{
  "n_layer": 14,
  "d_model": 160,
  "n_head": 5,
  "n_kv_head": 5,
  "head_dim": 32,
  "d_mlp": 640,
  "vocab_size": 846,
  "activation": "relu",
  "norm": "layernorm",
  "norm_place": "pre",
  "norm_eps": 1e-06,
  "positions": "learned",
  "qk_norm": false,
  "attn_scale": 0.177,
  "bias": "qkv",
  "tie_embeddings": true,
  "parallel_block": false,
  "init": "normal",
  "init_std_qkv": 0.0395,
  "init_std_o": 0.00747,
  "init_std_up": 0.0395,
  "init_std_down": 0.00747,
  "optimizer": "soap_variant",
  "lr": 0.00589,
  "lr_mult_up": 0.961,
  "beta1": 0.95,
  "beta2": 0.95,
  "lr_head": 0.00712,
  "warmup_steps": 200,
  "schedule": "wsd",
  "decay_fraction": 0.466,
  "decay_shape": "linear",
  "final_lr_fraction": 0.0,
  "batch_tokens": 65536,
  "seq_len": 256,
  "doc_mask": true,
  "train_tokens": 254900000,
  "steps": 3890,
  "dataset": "wikipedia_en"
}
Each number is 50 + 12 x the weight over its row's rms, rounded and kept within 0 to 99. Layers, rows and columns count from 0. The size before them is the row's rms in percent of the matrix's.

# q: layer 11 attention query, 160x160, rms 0.166, rows 0-21, columns 0-159
# k: layer 11 attention key, 160x160, rms 0.173, rows 0-20, columns 0-159
q0 091:43 79 48 36 45 49 33 51 49 45 45 46 48 47 42 25 30 58 60 47 40 32 66 58 31 67 53 45 24 59 62 61 37 56 40 71 44 48 51 44 52 59 62 45 74 43 62 59 66 24 59 33 32 33 51 45 63 31 28 46 59 49 61 47 35 35 51 70 45 62 57 25 59 34 70 69 70 40 60 53 68 51 46 58 54 34 57 65 48 61 32 58 60 45 44 55 48 34 33 62 56 53 60 35 47 55 20 63 61 44 61 27 40 51 42 53 41 51 40 37 73 55 56 57 51 72 38 50 42 51 46 39 46 39 65 55 63 41 46 51 65 48 73 53 42 52 58 55 39 30 58 36 54 42 45 39 49 47 57 41
k0 087:58 67 58 60 53 47 75 39 59 54 45 53 49 48 55 39 67 49 55 58 61 37 17 50 60 54 40 54 57 47 68 61 58 44 50 45 68 68 42 49 40 62 80 41 49 79 47 53 42 40 46 36 47 46 36 47 46 33 58 65 24 52 63 32 63 43 61 72 43 38 78 46 60 56 65 61 53 36 59 52 70 68 44 43 63 52 58 53 35 36 68 69 52 41 59 50 44 65 51 36 28 49 28 37 50 66 43 45 67 43 49 52 43 69 43 57 66 56 42 28 67 63 48 43 39 53 65 67 46 54 47 53 77 45 41 44 62 34 37 54 50 64 47 46 82 52 53 57 42 57 58 43 46 57 61 29 63 39 46 60
q1 085:65 48 60 44 26 42 23 58 34 55 50 64 47 69 59 37 59 44 59 40 72 22 20 59 51 26 52 50 42 55 55 69 38 49 49 43 40 57 65 72 70 55 50 51 49 63 57 58 49 53 44 35 30 54 43 49 39 60 50 52 53 50 47 69 38 62 47 54 70 65 57 48 57 60 49 46 42 79 27 65 55 43 58 49 37 42 52 32 33 61 82 49 59 56 51 60 44 39 39 55 42 31 58 64 76 59 59 30 60 33 64 52 40 50 33 49 48 29 60 48 52 57 56 61 62 45 56 67 35 40 58 43 61 51 48 60 48 27 45 44 64 40 41 59 47 47 57 32 62 55 60 55 49 71 49 78 39 52 43 45
k1 093:51 57 75 56 34 55 28 62 54 47 34 58 54 48 39 66 40 37 35 31 72 39 45 45 49 40 44 62 41 42 62 43 41 52 22 48 46 54 74 73 57 54 50 73 52 63 37 49 66 48 36 43 41 55 46 36 43 39 56 61 26 45 39 40 34 22 30 46 52 67 54 40 34 47 44 51 43 58 59 57 49 41 35 64 64 58 56 55 42 48 42 21 55 44 38 61 44 45 29 42 58 54 43 60 48 59 54 49 55 37 43 36 17 65 39 31 28 53 53 49 44 41 60 50 58 37 44 49 37 55 75 34 57 43 42 31 56 45 33 42 56 51 47 52 74 58 43 57 70 56 65 44 40 61 27 49 35 47 57 70
q2 084:64 64 22 45 55 50 52 51 65 74 60 41 62 37 57 23 54 47 32 48 56 78 52 45 42 43 40 49 65 43 55 53 39 52 47 50 47 50 56 37 55 48 48 69 70 63 43 65 47 28 62 44 73 57 54 69 25 49 55 58 53 50 63 41 40 52 34 43 38 44 77 68 60 65 53 68 62 51 60 49 48 27 58 34 45 26 58 57 30 59 56 52 48 47 37 53 42 67 43 60 56 49 56 35 60 64 52 47 42 40 67 45 45 68 55 38 70 71 39 49 49 50 45 48 42 47 43 73 47 55 83 57 27 45 52 52 52 79 50 70 59 64 49 63 53 33 47 38 56 39 44 51 49 45 39 75 32 47 53 46
k2 082:82 68 57 60 41 65 41 38 59 57 56 61 39 53 55 29 67 52 28 48 61 42 62 59 46 36 62 51 55 47 60 55 49 37 68 62 38 45 50 64 63 49 44 49 54 57 38 59 49 41 67 33 55 43 62 43 41 51 72 44 54 47 61 64 48 42 40 49 51 57 46 51 59 44 40 68 41 44 48 30 49 73 66 42 61 45 57 75 72 63 41 60 55 56 29 52 51 51 45 56 37 67 40 51 25 89 44 40 45 31 43 45 62 50 38 51 36 40 59 44 60 66 51 65 43 49 43 33 59 39 49 46 30 50 23 42 41 75 33 56 52 41 75 62 43 49 43 31 34 24 62 45 40 53 49 39 45 53 72 60
q3 083:60 58 40 57 51 37 28 24 69 45 42 50 56 61 43 46 70 67 47 50 41 68 48 49 50 39 48 38 47 45 50 61 43 43 68 74 53 48 28 50 72 55 39 26 42 78 63 59 47 46 47 57 48 48 41 63 62 20 47 55 59 39 69 45 60 33 69 50 38 46 53 62 65 48 29 33 36 52 45 67 37 51 60 47 45 59 46 35 62 51 31 40 75 56 69 48 65 54 44 69 53 41 70 61 66 37 73 53 54 34 51 59 45 66 38 67 39 45 47 62 44 51 54 36 57 49 60 55 48 70 60 64 40 51 58 59 66 49 43 53 57 31 64 48 68 29 69 53 48 46 54 57 48 58 63 77 49 68 63 50
k3 086:46 45 21 39 71 45 62 28 46 59 56 56 53 69 44 60 64 66 51 65 63 37 43 70 45 38 47 47 44 63 63 72 45 25 64 60 24 48 74 50 60 62 58 54 61 53 35 58 65 65 68 68 43 28 33 61 37 51 41 67 45 38 50 53 40 35 69 77 48 53 59 64 52 67 56 54 44 59 27 58 45 51 70 60 60 43 37 41 57 59 46 52 58 47 43 53 57 55 53 63 53 66 45 64 44 44 92 48 35 41 57 40 46 52 46 56 52 54 50 55 49 37 45 51 61 47 52 48 44 43 18 47 48 54 33 70 51 51 44 59 40 54 49 64 53 30 65 39 31 65 54 49 68 44 42 68 42 44 54 54
q4 095:61 56 38 54 76 58 51 44 32 52 43 43 60 58 41 30 54 57 50 59 58 69 51 30 64 69 32 50 43 46 48 58 49 42 42 33 58 61 43 46 60 40 29 22 61 51 59 62 62 58 22 42 37 38 45 35 58 75 66 53 62 63 35 37 31 53 53 58 40 43 55 40 56 49 53 30 73 50 56 44 49 45 27 67 43 60 53 56 59 45 43 53 38 63 60 40 53 49 48 45 37 62 59 74 69 54 40 30 49 68 37 52 63 60 43 36 64 51 52 39 41 50 47 40 60 69 65 36 53 43 75 66 35 61 75 62 56 45 69 39 66 29 54 49 55 33 61 70 33 49 61 48 71 43 48 48 39 58 60 40
k4 088:25 39 41 35 71 77 64 51 38 44 31 47 48 36 62 32 39 49 64 50 50 38 47 43 67 66 56 63 58 50 38 31 74 56 61 50 48 52 56 36 49 50 37 55 32 54 44 44 39 61 38 66 72 42 23 57 48 45 61 44 69 63 32 72 38 47 64 37 46 46 32 73 60 60 43 32 48 55 51 54 54 55 38 51 54 74 25 58 51 48 67 37 52 62 47 57 49 55 43 22 50 50 40 56 27 51 46 46 49 46 48 73 47 48 59 50 58 45 28 44 49 38 45 43 51 58 53 59 63 67 60 46 19 51 34 60 33 68 55 63 37 33 61 37 39 25 39 45 49 44 45 48 46 37 43 36 54 60 63 43
q5 093:43 60 51 37 26 58 44 53 50 54 47 63 64 50 57 58 38 39 51 33 41 51 35 52 55 42 64 77 45 42 69 55 52 46 39 49 49 49 45 61 45 49 45 50 42 43 44 41 44 35 64 54 55 49 34 64 35 54 36 30 81 54 67 46 57 56 42 62 28 65 34 58 47 43 48 78 61 66 85 51 62 46 44 64 22 45 48 48 56 72 59 53 41 52 50 56 44 87 36 56 54 43 69 49 41 59 45 54 57 46 39 57 50 65 68 58 32 46 56 32 69 69 57 31 54 48 45 42 63 60 57 22 46 46 50 57 46 60 55 48 66 32 43 77 44 61 72 30 32 49 40 50 39 32 50 51 38 40 49 40
k5 092:63 45 58 50 61 52 41 49 50 32 38 49 55 39 41 29 57 37 50 58 75 29 50 38 59 30 56 70 46 48 23 35 40 30 44 47 59 54 13 38 44 56 55 51 46 54 51 46 46 40 46 60 35 59 42 46 23 35 42 36 48 63 61 59 28 35 46 52 58 39 48 46 80 60 69 53 56 56 72 74 53 60 53 52 25 45 57 60 41 47 41 33 56 37 58 54 53 54 72 41 33 43 46 61 60 72 63 48 65 46 38 44 49 54 26 52 38 49 39 59 63 53 44 75 59 45 68 32 53 46 52 30 62 40 48 60 34 48 52 65 39 39 49 64 33 78 53 47 29 63 47 38 45 56 54 56 54 56 48 44
q6 100:55 58 62 53 54 65 57 54 49 65 49 30 62 69 48 67 64 44 43 40 67 65 45 52 58 46 52 51 41 48 71 46 34 40 46 40 68 49 62 64 61 45 61 52 66 42 47 50 70 56 47 50 43 45 43 57 52 63 46 59 68 40 38 74 52 58 73 43 72 38 56 32 53 57 68 26 43 47 43 48 74 50 58 66 46 46 58 58 37 33 62 54 50 57 40 32 24 50 43 80 55 50 53 33 26 55 45 58 52 53 43 62 35 47 43 45 68 37 61 69 53 71 44 45 61 45 43 71 50 34 50 57 56 42 19 62 77 60 45 44 32 37 46 58 56 49 50 68 61 46 58 72 63 52 54 46 35 80 69 53
k6 094:43 28 43 57 80 52 46 50 40 55 54 44 41 51 53 40 24 49 48 60 41 50 44 36 70 49 62 49 40 38 49 40 50 51 52 39 35 39 52 53 60 54 51 67 60 65 49 68 68 54 54 71 34 50 42 63 28 69 43 59 38 65 45 59 32 48 83 44 64 49 58 26 73 32 34 36 39 29 56 38 70 48 70 39 45 51 73 50 62 38 38 67 57 53 33 48 53 63 48 65 51 52 41 61 63 39 53 52 38 52 50 53 74 48 55 47 51 54 47 63 32 56 50 58 55 52 49 46 49 51 49 40 50 47 58 65 65 42 66 54 49 48 65 49 49 63 26 44 48 81 67 58 54 23 39 26 41 47 53 20
q7 103:49 51 42 65 65 43 58 59 59 31 32 30 69 71 56 56 62 50 59 60 37 57 46 35 64 53 64 26 43 61 62 46 61 50 49 68 54 50 87 61 52 42 65 49 30 31 50 56 46 50 50 31 59 40 36 67 59 59 62 62 62 26 52 46 65 55 50 46 54 52 29 46 58 44 51 44 39 49 64 50 51 19 68 50 52 51 67 19 41 54 56 49 39 78 36 53 52 60 50 72 44 60 68 54 59 39 75 32 51 49 59 60 32 53 36 54 74 55 45 50 54 62 54 41 56 50 46 52 53 49 70 61 49 34 59 71 70 63 53 40 56 49 51 46 56 58 58 52 44 51 61 43 55 58 40 42 52 72 21 41
k7 098:42 22 48 43 73 55 39 57 68 34 55 57 55 57 47 40 39 45 45 45 50 38 54 58 52 64 54 48 48 44 49 38 61 41 60 49 34 36 48 65 44 48 40 51 41 51 74 70 53 39 51 68 52 41 54 42 32 63 43 34 41 66 61 50 41 48 57 37 57 43 44 62 66 57 44 50 37 65 45 60 48 39 60 62 44 52 56 49 85 25 43 59 58 81 52 31 52 42 55 59 65 65 59 49 59 65 55 42 42 45 60 45 56 57 41 26 69 72 37 52 55 27 81 54 48 54 47 74 59 26 52 35 44 72 24 65 49 52 44 38 48 54 34 39 50 49 57 57 31 55 61 44 45 20 57 32 59 56 36 46
q8 094:60 21 40 50 46 64 65 54 44 47 48 59 48 29 35 48 58 62 50 36 52 53 41 59 38 70 61 41 45 36 53 38 39 59 40 51 56 41 61 46 56 52 37 67 60 54 62 65 39 42 47 53 65 62 37 49 53 61 49 56 58 61 45 64 36 38 67 38 42 55 30 50 60 54 57 44 54 37 58 61 70 42 48 50 49 37 29 47 57 43 58 39 38 39 44 60 45 48 44 33 71 58 54 46 42 44 27 68 40 58 28 50 29 74 33 36 53 57 45 68 29 46 54 47 41 37 58 47 58 73 54 39 45 08 35 65 29 37 57 36 68 44 35 71 31 39 18 56 49 47 55 33 38 65 52 43 49 57 37 60
k8 087:34 22 83 55 76 61 46 31 47 46 53 52 51 56 54 73 53 52 52 45 61 58 42 60 40 48 37 63 61 46 55 63 63 46 39 36 57 41 52 35 59 54 50 37 57 28 46 24 45 46 58 30 53 58 32 63 55 56 53 19 53 43 56 61 61 45 61 53 45 42 17 33 47 42 44 44 36 53 83 59 61 47 47 46 59 50 56 24 67 36 50 54 65 49 37 65 46 40 45 66 30 47 69 51 48 25 47 52 41 63 50 49 47 43 42 28 53 38 50 70 53 59 68 72 60 37 51 56 44 49 72 50 50 31 46 48 42 52 69 57 30 62 56 61 40 47 30 53 48 38 48 59 48 52 69 48 36 57 42 43
q9 086:26 45 38 55 57 27 46 44 64 49 68 38 37 39 34 52 61 45 50 43 59 50 65 59 72 51 56 45 58 43 66 58 28 42 50 57 32 25 50 40 42 52 53 24 50 33 46 49 54 53 49 60 55 52 37 50 34 41 33 48 44 49 44 60 57 56 46 66 45 42 49 69 48 46 66 37 32 40 54 60 42 48 62 58 49 26 60 58 68 65 40 59 58 82 21 45 46 52 37 34 74 72 54 25 56 55 59 64 46 55 51 35 36 69 36 57 55 58 59 52 63 50 38 51 35 53 73 57 41 54 51 56 49 67 66 46 35 52 47 32 67 68 40 52 52 53 60 46 20 45 56 59 72 41 38 35 44 57 37 35
k9 086:39 47 49 45 59 55 59 48 48 53 43 26 43 40 58 49 49 56 69 63 60 56 79 51 72 44 64 57 64 36 48 49 49 58 61 51 42 30 50 46 49 55 44 51 49 39 64 62 23 44 48 58 26 37 58 29 53 55 21 52 35 44 40 45 64 45 68 41 45 50 64 50 50 21 35 52 43 71 36 47 56 67 45 45 56 37 40 39 58 47 47 60 66 50 39 42 58 30 59 35 56 67 49 44 73 47 70 62 46 32 54 43 29 22 39 37 44 48 61 51 49 66 54 51 46 62 44 45 59 37 46 61 66 62 75 41 58 42 33 43 31 56 55 33 45 38 65 56 29 23 67 29 46 59 42 46 72 54 42 56
q10 092:59 43 48 27 38 29 60 47 52 58 64 36 64 64 40 46 40 73 64 58 42 68 42 61 53 67 59 29 54 48 55 59 36 39 55 66 48 56 49 54 50 51 76 56 38 42 39 39 60 56 48 82 39 38 55 53 49 74 57 51 40 56 55 34 53 24 55 42 56 40 41 70 48 50 44 46 56 66 41 58 49 36 43 43 55 51 54 41 66 36 63 33 47 64 43 36 74 40 62 56 41 61 75 58 37 58 23 68 28 53 37 48 35 23 45 50 64 49 31 65 40 66 46 42 74 49 35 47 52 44 63 55 42 29 37 43 54 31 34 43 51 43 46 31 60 50 54 34 53 47 57 60 45 39 30 42 42 53 67 59
k10 083:67 45 59 51 42 42 51 38 37 41 75 49 51 51 46 58 58 63 27 42 33 54 32 65 61 56 44 54 51 41 55 59 58 49 46 36 49 65 24 43 58 51 61 58 70 47 63 52 62 45 44 66 67 57 85 48 38 68 48 45 35 59 42 68 62 56 45 47 30 40 27 82 51 58 59 53 41 49 44 49 56 46 48 54 53 68 50 33 39 07 36 58 32 55 52 42 42 65 71 37 55 83 58 44 53 46 80 53 31 50 54 55 52 48 60 72 58 40 45 51 50 48 55 60 48 50 53 66 49 40 47 46 54 49 42 46 48 48 25 55 38 45 49 30 43 55 44 56 38 63 33 66 60 63 48 59 68 64 60 33
q11 096:54 53 49 70 54 56 66 57 49 72 43 38 59 50 53 54 73 58 59 49 58 59 55 51 53 38 31 56 46 69 47 61 53 53 65 71 51 41 58 60 66 25 71 39 56 54 47 53 35 45 38 72 58 55 53 57 42 60 16 65 66 50 35 42 51 49 57 50 58 46 36 55 54 35 61 60 45 32 47 65 13 53 49 49 31 27 59 47 41 79 37 32 49 51 56 56 37 55 21 46 52 45 45 48 39 59 51 43 50 32 34 14 31 35 57 55 51 45 51 63 45 63 41 36 39 57 39 30 54 50 56 56 50 70 35 46 70 37 42 54 50 72 31 43 49 46 53 70 53 55 52 36 51 46 47 52 71 42 44 50
k11 084:41 68 48 53 53 71 40 54 54 56 60 54 49 58 31 59 53 68 29 75 49 44 63 65 43 23 53 62 39 63 53 44 35 39 59 46 59 35 67 57 46 45 38 62 54 70 50 45 47 41 51 60 32 43 56 32 47 74 50 61 39 42 47 51 44 53 67 48 43 80 45 75 67 57 54 40 49 34 47 20 53 30 70 34 53 47 46 37 20 49 66 47 41 58 45 56 70 59 53 41 64 58 50 42 37 42 41 62 61 60 42 43 53 70 48 60 65 19 40 53 31 53 47 51 53 34 61 76 58 53 66 59 44 59 49 52 53 53 42 44 46 65 42 43 37 54 61 24 39 39 53 68 55 59 35 45 74 47 45 60
q12 089:58 38 25 48 55 50 48 61 62 45 51 45 45 69 33 55 63 42 36 51 35 55 67 46 70 53 59 41 30 51 46 31 66 48 75 39 42 41 45 60 53 51 50 36 38 55 51 68 44 47 80 61 26 47 49 55 39 53 50 54 57 46 48 26 55 55 42 44 45 53 52 51 35 46 51 73 63 49 35 32 31 54 28 81 62 48 50 45 31 51 50 48 33 55 59 21 52 41 46 63 41 53 36 46 35 63 45 67 34 32 43 55 67 52 47 32 50 39 63 64 52 50 36 60 64 42 53 52 43 36 32 52 47 39 46 56 61 34 44 35 50 51 33 46 89 39 46 51 60 52 54 47 34 79 49 44 46 68 53 29
k12 086:63 42 34 41 54 32 42 50 48 53 37 52 58 54 43 58 48 14 47 42 36 56 37 67 42 52 55 48 18 49 54 47 62 47 65 44 52 29 69 56 57 59 33 54 16 28 72 63 56 30 71 56 47 68 55 63 38 41 75 62 49 51 40 41 63 37 36 41 38 51 59 72 58 59 57 61 43 49 58 42 45 45 55 28 51 49 59 53 64 31 52 15 61 43 41 29 61 46 60 42 52 72 60 45 34 32 45 51 63 26 49 57 52 39 42 50 40 45 37 62 33 31 48 57 39 48 62 45 52 45 40 57 42 43 61 44 50 66 53 50 53 50 38 38 67 35 53 47 54 69 58 31 69 56 50 58 54 63 56 38
q13 087:29 65 54 37 52 46 31 44 41 50 46 53 61 67 72 51 19 59 57 34 44 41 54 45 50 54 71 46 51 63 39 40 42 63 54 34 44 50 67 41 46 63 44 51 36 41 39 37 68 48 50 55 49 49 58 43 36 86 57 61 28 78 41 35 66 60 55 42 51 47 50 59 56 50 43 24 24 69 50 30 43 55 53 67 54 70 50 52 56 59 50 50 65 66 59 40 64 39 62 49 60 44 50 52 59 36 51 51 44 44 53 51 50 44 64 46 51 62 32 55 46 46 43 41 44 27 56 42 35 67 74 65 73 32 54 36 41 57 49 50 61 40 63 38 52 67 33 74 39 26 35 44 61 56 71 38 62 43 52 48
k13 093:38 48 66 43 36 36 62 53 47 68 65 54 85 40 44 37 82 58 58 55 50 59 40 63 54 47 48 50 56 47 44 53 36 50 71 40 58 43 66 60 26 46 73 51 40 51 37 52 75 66 40 50 45 51 90 48 44 45 44 47 58 27 40 55 41 51 33 45 60 45 41 66 54 46 25 55 48 57 46 46 39 59 70 49 40 55 35 51 46 65 36 29 53 83 65 68 42 49 42 50 57 47 38 38 56 47 54 39 71 57 63 51 39 45 52 58 49 68 60 63 55 37 45 34 62 47 41 60 61 61 35 68 39 41 39 41 47 59 70 50 63 60 54 64 57 69 65 48 67 53 44 40 43 62 46 60 39 43 73 58
q14 086:46 35 38 46 50 46 51 61 72 77 63 43 53 66 57 69 56 67 36 52 62 68 63 54 50 68 32 54 32 35 40 61 31 53 80 57 43 58 55 53 55 43 58 37 37 47 70 47 36 46 47 54 44 45 61 56 25 41 64 28 51 81 47 55 27 35 54 39 50 47 39 42 56 36 53 56 22 61 49 42 59 59 47 58 40 55 32 44 55 29 63 64 31 39 46 58 46 67 68 47 39 62 50 38 62 42 52 32 57 32 50 46 55 29 56 61 56 48 48 73 44 58 57 40 60 54 55 47 48 40 46 61 50 74 52 55 50 56 50 76 53 69 59 28 45 62 23 62 51 65 74 48 57 58 59 63 49 52 38 48
k14 089:69 47 60 57 62 42 50 40 48 61 57 59 54 62 42 57 44 40 51 34 63 66 51 33 61 59 50 44 40 34 47 45 34 45 43 27 48 49 52 50 64 55 51 25 61 49 64 55 31 57 39 49 66 51 55 52 20 72 65 40 42 58 47 58 48 42 48 58 38 75 20 57 44 39 58 37 27 59 42 35 45 50 43 49 60 72 51 34 42 48 74 54 44 17 34 45 60 61 44 45 66 44 57 30 59 45 66 24 44 52 51 58 36 51 60 43 58 60 45 50 37 36 67 37 30 51 44 50 59 53 51 40 57 64 34 30 65 68 63 66 40 47 54 38 41 60 54 20 47 71 46 65 41 74 50 43 55 64 45 57
q15 095:44 54 63 44 56 38 51 56 39 49 60 60 48 44 48 60 35 47 52 57 65 30 55 40 40 58 51 36 49 60 52 44 45 53 72 54 44 68 49 63 48 54 54 64 54 54 44 71 29 46 52 65 51 55 37 58 40 61 63 60 45 67 53 60 63 64 42 71 46 64 79 65 60 16 49 84 75 57 37 57 34 37 38 46 59 58 61 49 63 68 74 44 74 52 60 52 62 67 56 67 37 69 43 40 34 76 55 49 51 60 50 43 53 43 39 58 57 49 34 61 49 44 59 74 41 79 52 68 49 42 54 54 75 63 49 77 53 48 59 59 52 39 47 55 48 56 61 54 29 70 61 48 48 54 42 40 51 65 65 57
k15 098:74 61 49 37 65 49 48 55 55 46 63 57 46 49 46 49 80 60 66 47 58 02 51 70 56 40 64 71 52 35 52 40 49 62 45 51 34 47 43 47 50 51 59 48 55 57 45 67 41 46 71 55 42 50 26 28 45 43 50 36 58 56 58 36 56 39 35 41 41 70 59 74 46 54 31 63 57 58 61 50 39 50 54 27 47 45 41 37 54 59 65 61 52 44 48 40 65 55 42 57 55 40 53 46 42 75 56 52 48 51 61 59 69 14 64 59 31 50 40 51 53 51 49 55 50 73 57 58 38 66 52 48 54 70 60 64 58 40 74 53 42 44 33 30 46 41 45 39 42 82 41 43 46 52 57 48 34 63 61 43
q16 091:51 35 61 48 48 75 44 58 47 31 62 48 58 57 40 35 53 57 57 49 39 32 70 57 44 44 44 36 47 54 43 47 47 50 64 70 39 61 67 61 58 67 44 43 57 76 42 48 35 28 79 49 70 49 59 62 44 53 56 39 43 71 58 70 67 42 50 70 46 14 58 47 44 49 48 65 50 44 50 58 43 74 55 46 58 55 47 62 40 73 42 57 57 60 46 66 46 42 43 58 55 50 39 58 61 62 50 48 53 49 20 41 69 59 78 35 46 66 46 55 61 36 34 37 56 37 48 40 41 59 65 50 24 48 45 40 37 35 44 39 39 58 42 49 19 49 56 46 58 69 50 69 43 28 52 48 52 44 52 69
k16 085:56 57 27 52 37 52 19 60 45 33 52 42 56 33 36 60 77 42 42 52 36 55 66 44 29 38 44 62 61 56 58 66 53 56 65 64 57 56 79 69 49 65 37 39 51 55 27 24 20 52 61 34 70 45 42 48 47 45 34 59 45 48 52 44 68 54 43 49 44 28 58 51 59 44 45 49 49 47 53 58 67 51 59 13 42 73 40 56 45 39 45 46 30 42 46 56 33 50 63 38 36 51 63 52 59 37 60 44 43 56 47 28 49 55 45 28 42 48 42 58 57 54 51 57 25 50 56 55 57 53 56 39 33 59 52 34 52 54 54 62 54 68 38 48 69 67 61 39 67 66 43 54 59 45 38 64 59 39 68 48
q17 091:28 54 42 45 56 62 51 21 62 43 50 41 48 34 50 58 53 49 18 64 33 55 77 53 51 75 66 44 54 44 22 41 25 48 42 46 44 40 50 52 52 49 64 80 41 63 42 57 49 47 37 29 60 37 45 33 36 60 51 53 55 55 48 62 57 58 35 66 47 54 48 14 57 51 72 50 45 70 51 52 45 67 51 52 40 38 46 67 32 39 31 57 56 52 56 49 36 48 33 45 38 66 49 58 57 59 25 44 48 58 58 44 57 36 38 50 41 58 54 61 44 57 61 58 60 50 26 55 58 75 47 32 54 75 49 44 46 40 37 57 65 61 52 54 59 25 49 51 34 61 33 32 52 44 55 64 54 46 55 50
k17 087:45 54 51 40 64 41 46 40 51 45 37 42 26 45 34 54 55 36 46 40 40 57 56 29 51 57 41 51 53 46 40 57 29 50 47 58 51 54 38 57 33 62 48 46 52 54 14 57 52 52 44 43 38 50 33 61 50 45 44 40 72 54 49 75 41 51 57 52 55 66 47 39 39 57 61 33 27 59 41 21 57 60 50 31 34 29 63 54 41 60 63 35 46 46 61 66 38 55 33 25 51 38 53 53 49 42 47 23 61 52 84 64 58 39 70 52 52 47 58 51 48 48 54 59 50 37 41 50 72 37 85 56 49 58 66 51 71 53 25 50 39 50 64 37 56 47 55 40 46 48 39 28 52 34 39 66 54 27 51 66
q18 098:42 49 62 70 66 30 36 47 47 52 31 59 74 62 43 33 74 60 52 50 58 85 64 36 58 52 50 64 53 68 66 60 69 51 46 51 51 44 66 57 58 44 45 56 61 47 25 36 50 56 51 46 69 42 38 54 41 56 25 61 44 54 58 47 46 36 61 47 45 60 57 42 64 44 56 58 55 72 40 67 58 36 47 49 33 54 51 79 40 61 67 46 64 42 57 47 45 50 37 55 30 48 65 49 54 37 41 46 52 57 44 31 63 34 32 43 43 52 48 61 51 46 50 38 66 41 58 64 56 39 29 54 55 35 34 74 28 50 54 57 44 44 43 47 42 65 55 42 67 31 77 41 41 47 45 19 50 58 70 61
k18 089:47 42 52 41 52 48 41 42 58 25 39 72 43 48 47 18 57 55 41 59 49 27 32 28 79 58 44 65 53 63 47 45 67 26 42 43 41 36 65 49 49 52 43 38 51 45 38 44 40 51 31 50 59 57 35 61 43 52 16 48 50 27 59 73 54 65 49 49 34 52 53 37 56 66 34 46 58 58 66 64 59 47 50 46 50 45 52 44 45 66 39 60 58 41 47 62 51 42 54 64 50 83 43 48 51 54 60 72 54 47 52 41 62 35 47 52 49 72 49 62 51 47 38 32 58 47 42 41 33 40 53 57 58 77 50 57 47 47 73 43 67 65 53 46 56 42 62 30 43 51 75 45 29 31 46 33 44 43 63 32
q19 095:61 58 49 40 57 50 64 48 54 38 64 39 64 45 52 60 33 68 56 59 62 62 27 36 70 58 49 76 44 42 72 51 40 24 40 46 46 50 67 33 67 50 65 72 34 46 50 43 67 54 54 38 38 60 39 43 51 55 44 53 52 55 65 36 60 34 46 63 78 52 57 50 33 46 60 51 66 36 40 78 54 40 53 54 40 64 56 60 33 72 34 40 41 43 59 62 31 42 58 40 50 39 38 45 52 59 59 60 45 57 38 63 35 28 45 65 41 84 48 62 48 38 50 35 46 48 49 64 24 56 43 61 45 53 35 48 45 58 71 57 64 57 64 48 63 45 41 70 57 47 40 58 50 48 30 29 40 47 66 46
k19 080:56 52 55 16 41 45 73 46 55 48 46 58 57 58 27 39 42 59 33 67 45 77 47 42 48 54 60 43 40 60 24 55 34 54 31 38 77 41 48 55 67 36 41 39 57 62 65 53 36 49 37 48 43 36 37 54 60 58 51 57 26 58 45 47 57 49 57 12 59 35 28 65 47 44 63 61 60 47 53 55 79 48 61 40 45 38 40 66 54 61 26 42 46 45 57 60 45 47 44 46 44 55 46 63 56 51 34 57 63 48 63 51 50 30 44 48 40 52 52 31 48 42 49 66 59 27 39 56 48 72 44 42 61 41 44 57 17 50 56 48 29 42 49 51 45 63 61 39 43 45 41 28 73 52 50 40 54 44 61 36
q20 092:30 62 46 60 35 40 57 53 40 87 52 29 42 57 58 51 48 58 35 33 48 64 54 15 47 47 59 60 49 54 44 82 23 75 52 52 51 50 49 57 59 43 61 52 38 50 66 40 59 60 40 58 57 57 46 39 71 58 51 54 52 66 58 55 62 38 43 21 43 66 34 52 41 37 48 47 49 32 68 42 62 50 38 55 49 70 67 61 38 67 64 38 47 55 57 56 73 57 57 52 40 60 57 68 51 36 60 48 60 65 55 79 58 48 53 57 55 37 27 56 51 52 60 54 90 46 42 33 48 42 42 41 39 51 50 51 58 53 51 44 53 45 22 63 38 48 43 34 43 55 37 55 58 68 49 53 40 52 52 51
k20 085:44 54 65 51 82 47 62 64 39 50 54 62 40 59 51 50 65 55 49 49 60 53 40 46 60 30 62 44 58 70 44 58 56 44 53 60 61 64 38 57 63 52 60 67 34 40 69 16 51 63 30 62 54 75 49 50 40 61 58 69 43 58 32 39 43 35 63 47 52 61 32 45 66 49 61 40 32 38 47 51 60 44 59 28 56 57 47 69 70 39 62 36 28 45 82 72 49 79 65 62 47 47 65 47 59 58 60 46 47 73 49 54 42 52 48 56 61 54 54 59 53 41 45 22 76 54 32 51 43 55 52 60 39 54 64 58 28 50 63 45 61 29 49 44 32 53 45 37 50 58 46 48 39 52 38 60 51 33 47 57
q21 090:45 65 50 36 48 60 57 33 65 61 62 50 55 48 45 74 49 40 60 76 58 55 37 68 34 66 39 43 59 58 52 50 40 79 55 68 72 52 37 52 68 33 37 45 60 59 47 44 61 47 46 38 58 55 53 50 34 54 67 53 39 63 47 59 62 58 57 31 35 26 41 45 55 48 50 61 77 67 38 49 48 64 73 27 53 53 43 56 33 51 48 52 25 39 49 57 66 15 55 47 66 31 54 55 36 55 49 52 39 29 52 58 48 49 44 60 49 45 54 41 49 33 59 39 58 58 65 52 48 54 43 40 73 45 69 47 30 44 81 61 68 42 44 42 36 53 55 35 34 40 49 62 23 41 46 52 37 48 49 45